Part of a small language model's weights.
Size: 8 layers, width 96, 3 heads of 32, MLP 192 SwiGLU, vocabulary 2048, 1.13M parameters.
Architecture: RMSNorm before each block, no biases in attention or MLP.
Training: a variant of Adam for these matrices, 84M tokens.
Each number is 128 + 32 x the weight over the matrix's rms, rounded and kept within 0 to 255. Layers, rows and columns count from 0. Numbers have three digits each.

# layer 3 MLP up, 192x96, rms 0.0789, rows 3-25, columns 0-95
104149162089041141154136143105101165109109112107149149166079123094087093141124087110130182152152090117090096100119096124134147119110096124172113138092122096108110120092121113136191146118063117146154149049137046129135166118204107141133155084107156178110112105154115124181100112141162131102
139123083156159108105143149173101065130091137105128106117151134152128138119132138120197177179150163120153119139115097188087106164122111148143106111083108126153111119161224125116172151179175108127159113126134170130091073179152120153080170192096164121163157105104122070121065130146140090100
124115142068147075116102187125119109092127106183145092135119123115099162102119159179133100117192134172115122076072119156143087114104112137129119133162121078190101148108093103109068162173091141096170144158122133104171144107064155130167175209154084143056127142168143144124087162113060074088
174098114111124123161121179106081113168099153115127090079133156147126114156119178132123102086181139106082139101120082092142120130076101179136101122139149140115106126099166095123163151177182118096172137153082132170111180149129090150152138099123100160120071103167057157122123110119188186118
193181137097133085166097141189156152113136109128107122106125123120156110125158140117180096132143131108106168097105140142119127103110095101069136116160153123129070149184101153180089175104109129136133106155118204156145137122153130171136108183126104115141163134129132086142187127132111128125
097120164160134145074139114139106128087165119202077161126106131087141105091082102070151089119118162154121084191125083122134091128135140143138103093155188118148171090142096135151153092112141159149094163119137115082189119059137128137145155145195150154167170119115122122139165138178044134170
128102123095124095090105116180108104185149125092123191103168140127092122103142169154178184132158090115085072167127190093082162089080108118152146146152209095132156181110094091133162176166122113112101152133105098090150077081130103178155085179158130052116141142179099134141134189112126097122
101158175093167130145119135076184169181103121118056099121145139089092168087159143192123172145167110090132170041082173163147185119125038146151189155062142214135086086128147078113160172100135117130162123131123196090155119130131098140109075106099139093101152149126038182104186137117152077137
090156134139083203104170129139150086144113100102122088152177040122091099093128091147154110105123205119190111136146109061115159146108161135177129167181127131093139136099099086106121164107149118138157152143116174156092134114144166142099111156190116103145119199165139154165135134113112080138
114192167151136168110080153108140117153114132103182120104218116128144124156100125137066146186120129111148150138144149173105148196142088142139162135174108167119112142135144060155176095176092101150087085139135123163098131103132140087096096081101144137123107098150153091074168164151108171080
120128158134109118148104067064059113108084119112125107132130069113154097185119195132087168140147063176114099134150118177107135119071119176100106178065116149133143172078121113163140140139101130114137083129114095148109154076118173146114113086140118146142122147184146100151162115187108145123
101145127162208153099186183123137130156124118149120140088130124094143135187103115137160197089141110110086102141149123139185164083179146133139131101150145099153064161141133149173122132129120121146120092167109099167123089103190060185067206089121149104109148081119108155106122097091075090155
181118148116154154126128139143115108189124124179058120106171104114151152124121090131158078156148102148158185138093069155094090139121171161104117165139116110137122164110106129123173152210167106088139144191115184173149113145090132173093106143093185126141149140124162124140155153124157122088
072145128177123164119129099154119161144119127187149105096103159153164158144083155182126096126155101108143093123207170126116117166151124184106105066111166082105157185110136073137140127127085083115146129081102132132110081111230110176060162090118135170146162100189098175088151136154105135152
132150131086110097146092136201108106104112068151149166096109105093093126153169143088117148079096120177091078203110150185141130129152108114160073137127127142135126120106150146132108138069122142116152095161148102056144148112105149152139104135114114182120109157097164129132180095177080112145
163078131113157134081120130132081100131134143182126116123187116110222161156200126130138150160097108166075119101090096134140143099097089117155095130175095150153125148097142115111166140153124154143079097094181069161160170102122169149094120071143066104163126089093104111091121157149103159143
139164141106119108116138164170096113189114132114125194081125219098094146144158101104143096118125122130117115144119119132184123123144110171068137125117163080090097164153170110152087172144142030101120139180120134128098175111119170161161137126140131145149174183117106083126114167101144142110
099171105113076112214144166150119153136140189078127185156169085128166152072136129104122143110151174168108095148117084123097134155102072113112197130101119174159180174086116097139073062173168125152113143141160116187158077153137101086114164082073077197130109099103132095122083153136220151133
083088170179163138072166088068091137069130169111141101143107197156073144133049135168129135155138123127110136131193131087114060129130150145157115118110149129130130138144085124139152060081095118085140133102121083071150175152110092105100099145144169056121103132181123136137127124151110144060
164091144147191139147062049180148133136195139157177157173118088154117048093088164128164105112124133165216123101162140149158097202067112080121126112123153110114120158155154112100129158093138127083165134130109179171144186128136100166127090103151118090160134137175128116143142163034176113135
183132068112159098131129193114149108117120111099105135077115159129135134182105131123142106163175081120125088170139056150093112194139067069155102155136106107131155118158188131122107183070158121086113171214201125132158160098079084123118119160191133183169174188120164099160092130160113140151
111131132197142122164140100120179092114093074153124060094181120140097163159085077082105111161123103119087136121205196133126111136115141100129130112121137147164098108204110055131142141125087098164142092079090129108141107115105154131093143153094179153053169095062105150117142147140074085101
123115191117133179109064154102118055106138117106142107167168071066125123101118142150118104128153139127093135163077145146126111117079160194159130149138115086208122092123089111137145066062100149083091107170121114058118129140118133134078121112146173166094130111175117119128159176121112191124
# layer 3 MLP down (transposed), 192x96, rms 0.0753, rows 3-25, columns 0-95
096096157098118075156134096107133121123159187170096120120130109099157137176113159150171166091137126099165152128141106146130158171138114070151161134120171104139137116119076155103139114137077180100106127082098138127112116203126124132096167141089089170052156158125133105142126182139137143202
182133084123193092130105153099103125081147088118153103130123107174106150180161121121179147147171132057086181112163154172107143104090153143162159121092088131116125158124109102167124126112142162182225156138131137124194092108165111147061151101111084100110137140100145101139116120097143151116
080097137083157131156093125111151096105161136090077173144152113023180212161144096166098097104152134098096108119122167133144101086079141117153085116150158123160107189097123126135112098153135160093018075112110145162106091167083156119092154144141190153145100128155126152132147156115126071073
121090109142127142119140085138192110099155072147091120122178085120155115181163156108141084098151070149158155116136130181099114174177147150114099123138161119127122165134114199140146145113113112080133110094098144102095083146158089167122125116099138131077111129141137143153173167117131102173
038110144141125159109157109076127125138117119129158131120106161120165128141092123141045171069103122124200085162116149098148160146171168135191166151135090105107154124064130122107151108140150110146158125146140091104127100125110136117110130110103169145131125121146116145096095114116142137123
171112126141168134149120152089115075116111050104116092162119131183102157075034144107133159147165188173080102109125072098094083092138137103114155098159138151141139157117218108132162142160113086159137109105133119099119152100115170102122109094165073141185168170134107153074111094133089122073
132117159207107145111164118113170140133122144114151137152121112159110134194131127156135129096123099109105114156161109095082148171075079114136164102173210099131180131111121082168154151122097113195111110093124095116179151094108127107156141170087188113156112105167119081055178237154139124138
032165132116146157139155136092153181109168116100056165171171099125169060142094194112163159073128124163088094172145133144087125143166136123176233060188098079149150178162114165174107142136086134163144116160097120064068155134157148128111112081086111103111102104181075083106142158155181093124
129171098108145128139105164113087155104134171176175107138083093121154104100090109121147068160118146128109112184128182125207138068136156119148112133115121077153129094082155132146090107124063099077071098117089109156155131166200100122078097148102140148177143123134107084121150097133083154087
079113084137108106100153110147155067152073176104161128094150162084150101110064153155109127234132106139123138136115137111126131113183076084176095077101156111126133134098079050156102154136073134169089123192105118125098129154083143090091118132153113106109086118134090118126149122110117142092
133118104131194204152183137107084114121185076119065141155125174143056132112184172130132091140073082109093159141111143151109114101128133158088157145128153108113125222124181164109100180112121111126125150146105133123129171146143165132148115107097131113101123123172124205154091173141117072120
145151108185104104136137180176102153113114050144192118189109125106096110082077069076099130091067124132095141157155141154087130061086132095156144144169203117121139136139076143114153153142098129156122150158188118088119159092078163126122106143144111170151119174182081125127136108104175150074
108112140127154102091116150140129156108146104087089112139161072102131084095212063123112091102127186158137121102131095123143159110150147124121142130110152175114146145138143148070133160175116111035130188093105129171176188053149150163113124129125096140119153135193151095109104101144145163134
114188146153142111114092154090069153069134144073176128118140101092135093123095173052160151104081130099217143127179057080130144117160113058088134174119088112178176117166125093068133116119120134135160089125123127138135135085066165199159133136157104133126114116125118069079130115125122120123
115136162146101125072108122105098145126052213084156133182149126179155149189151159124146118153125101139176138144130097086120174164208134149152142091146121060124132165130111107125149124142180133143134151180119153137099151085193115098095115148158140190164127101175065130103111138125114132165
120097149186118099120115141120138122157127134125157084129122133076104109194176149133129171132123123123149178094112154119124079095128141141154065135096185076122082163164146136128172148099068193104110177085128155128074094137169065165162139150168164139097121146068178117106093134094156116167
122145139146129106133098056111190139118110081158081113089084129128141163149103120068128090123116151142177162127112140123133181113139164083095174136100144134112146124109178143204117146105136137075127099165143137164126136071129148129166088100139124137082151181177152079126135155178129130153
075075085097118093147159177115119148097143152097069181147099115180078080088149112107052175081155151113192141123152181139130155174098139118151195111182089089122037104106065097156140127129080081060157115125082186114155128125176137067068109115086122178146117071100105092112125097132119096117
129161180124116164133116159145171171153146070144129130174122137172153140049061112105134112106180148132156086176117082159145123126138119163119141146116191054081148178088108172144086135112112129100092164210164159080083136169081174136103127130110082103119142091116142092118124097153130111164
153128168112179174200093093103167128122111094127165131122125079170140154147110119094131068036110069127122090116125100123113163166134122057195175119134142115138115179168098104113118148157123146141119146135138121053158118115116176150149143124104175088163091111112138093129159213136163159102
136142128110082142126176127174079114106128132122159153126144116172124118104187204125133114174108144116088137069091149134124124151176127188170161148119149152148137181157084186090200104066138183067144100107133146122161116076162203078148111076101153141121133138096130111097085055071173160105
149123171149115120169182112156144190133119066085167073107137132139186150117100193057155114065128113169162131176183136142118162155111108100115082084140140112174159146140092123143142047079107079106110150131105162034140153114111164126087091125130103133154112097071118162201151152116164128156
098130074107134095129153087166138195171144105116138184083123116098099100167099110117133125074101156161133094080076156126111138161152096088146131204133097148140117136143072127201134170145127112114131123113194088219182058097092169102099119139136135109139186130124156152143159120115180104146
# layer 3 MLP gate, 192x96, rms 0.0872, rows 4-25, columns 0-95
140113058113181107065128189124098163131131112147096089097153103180145085119198118128167141184172180089091104104018130162118154140079109171131082122106069198113114111097149158122149174100123107127117187144144115082155106093154158104194099114164105106117124136102113148058153160140121123123
142134125125111155127104115145189123139158145145067157058168073120124060095219142154146156145157127132041178121123126169208068097084111170134086109129183095116115129154198157110218164088078141123145108136092148072138113108183165122168096096115171054156132136120179153100148093155123155193
116038170162116091116117125115105125108108149132144118158108149152151155136109143148109129143081122162103140160130142133125164157134111099149114113100113104134138156165140121112138127133120160146139134081162149119132118119160151150132091100149130106119121137104147119150102103146116121133
097098183138119133116160128104107112136124130146136135102105178145142140135104144148126142055117120125144122176112107124113133151137122090134175123097121104156171126135156131068155131160155127176118187130164120116123074156127111091122136135100114159075107126117150186127086108106148148149
098099107075121137128104117155132099196097194144100159107092140161128102118203121180135084111091125143102196065121111100125150133112129108100093169105162107152112172150177082095143104126110144131136124089147172148118139113080117184147117094164124111112148138113143125156095115102152072084
183147111118151080135069152149092106161197143154076141082055074162183145147151133138175109119157140101087121127152109145078100066099103115027048114115126154108140113225127117151152120121103130184092118203155107161125118121146168130162146142132148091082149131184143132157146148089205077149
117137137078173096168162145092109167171080147210083114119029126181118172084178165158118138156235150158139154121136153130173118104132118126072181081124120099102110132126059092133028103105111142181096151108251171179156164180119137127182034095158114127146197172099104082111090067108224153130
114078165145105109090158165118108130076093171102163134090099128116103141146148153154150139149152109167154159110172141133132098188122069136134113092077128068136158152132105136185137129116123139128147122107156136100170129130105126157132147080105137081140154126119177136081132171188122162123
151147135113192168122144192129131149182178143148095101112099106133133156156122137091119149100141140137087097128124098137108063075099115153096093141118137132084103118114120165099118175142151139151149106133088166163119127097101105168155109155098105145184161087126148126159076103124109164158
140139125126104067155114100135107086110161143153143131135148148131135127156066081125134132104128165182061098075099183120148054159112154095113151074107169169142176178132115143156119083125106141099117098116164078173128123067153170091104090137157106143107125167112055141083174128138087122113
115192124140113096098121129137153071123144189086117147157151092119077043177169066162153162148145210104088194065164079099228198157133121187133131124169154129170076140107118190187105162111119141107163136100103130231144075119099113138119120077180183079198127171202135131104139134175080131116
201166114096087082151069157146173168091079089165098163154175159121099087087170090102135115161150135126115126145075132104086143133105093050081145213149111110092134106191210131147128140106140121160116136214112101168170161137105153124186172089176106095126149148112106119123093138103102079141
145135106101121124115157087151146127116179156071172101120103107151147049162191032121121136177201151112055131089101146163126059106156077219170110046154169155144073108117170168184113150104083118123143169144111124208095113177146107091114142043098149162134127183137119127067080115142161143129
150168159181144121177117160142092174124150126125177138155151141166112132140146098108095232177161089152114127139130112071129118088208096157124177163103093139097105075145109139113159144145121156087230120134076111116086120161177188172096079144158132117165096154140135135114134169166105149084
158144139194181094102180135136089177124159197077114128154098153176183155160138172197113102138162136144126091097118096097145143067137083118118080135107172113141153109091118108162125144157132109131104160146155171119146153121119127126117075106151084112120163122120184194101155129087140154129
142137092042158149107088126150145125125140119216091125120100126168128108116146129119147105148107154102142170104127138112153144129129137106135106142158193118100119149172134100124129141123118144162087147096151150139186135133127124130144164165161125126127119127124070128166150092097138118133
157131110105136154110167205120172023158110084121067125068077125161130024111151128117126148137130154105119166067161106145163081093099090124045124107145174190107087061147176162122170153077111077095134152147103182161124186069102120141133116105197120130120124080159155115092196099076062120102
178089097168131042114158084127072152152063167125092180175122099132128117110163147130150192138091126133069200124158128137143129129119165143106106121151072115107137144167116098096101140145095150119158102134132113157084102077115148119174068148189147145156158150081117145137120130118054104104
108164120151123073140068150154160120122213117090145187101111145136087111109149093135171191142128142139090164083113084125113166148119122113112105168093180154087117113146143165159140162139109117172167158184144182193113127125244135167157125182133126068102108116106090150113147072170142106143
080139172143120075124195187082039143117156132062106121159141172162119124103129165157135115179170184133126109074154177115103064135106134158036109078159129143098098087088124140089103078207109134133165102084143162159156189032100178157186063097130064090185165131055076044095130103099101167069
134157101122127147132153174107121086123182100114155117062131117104098085174080136085118154117214159110110167051156060126126097190125107130072121095103111137201101207061100046200134138133103116129087141096163145064125150128159196176168082167135097147157149105088156130097140129110148160060
176131072129074090189098132172102167140097116164166085135115128113106122156110060066093135179147099163135136120108137150155110156088136123133115113084135149173121125142160147119128152157038162133109159103020101116119114129085193089110097180132137135105131070134081068201082106167155087101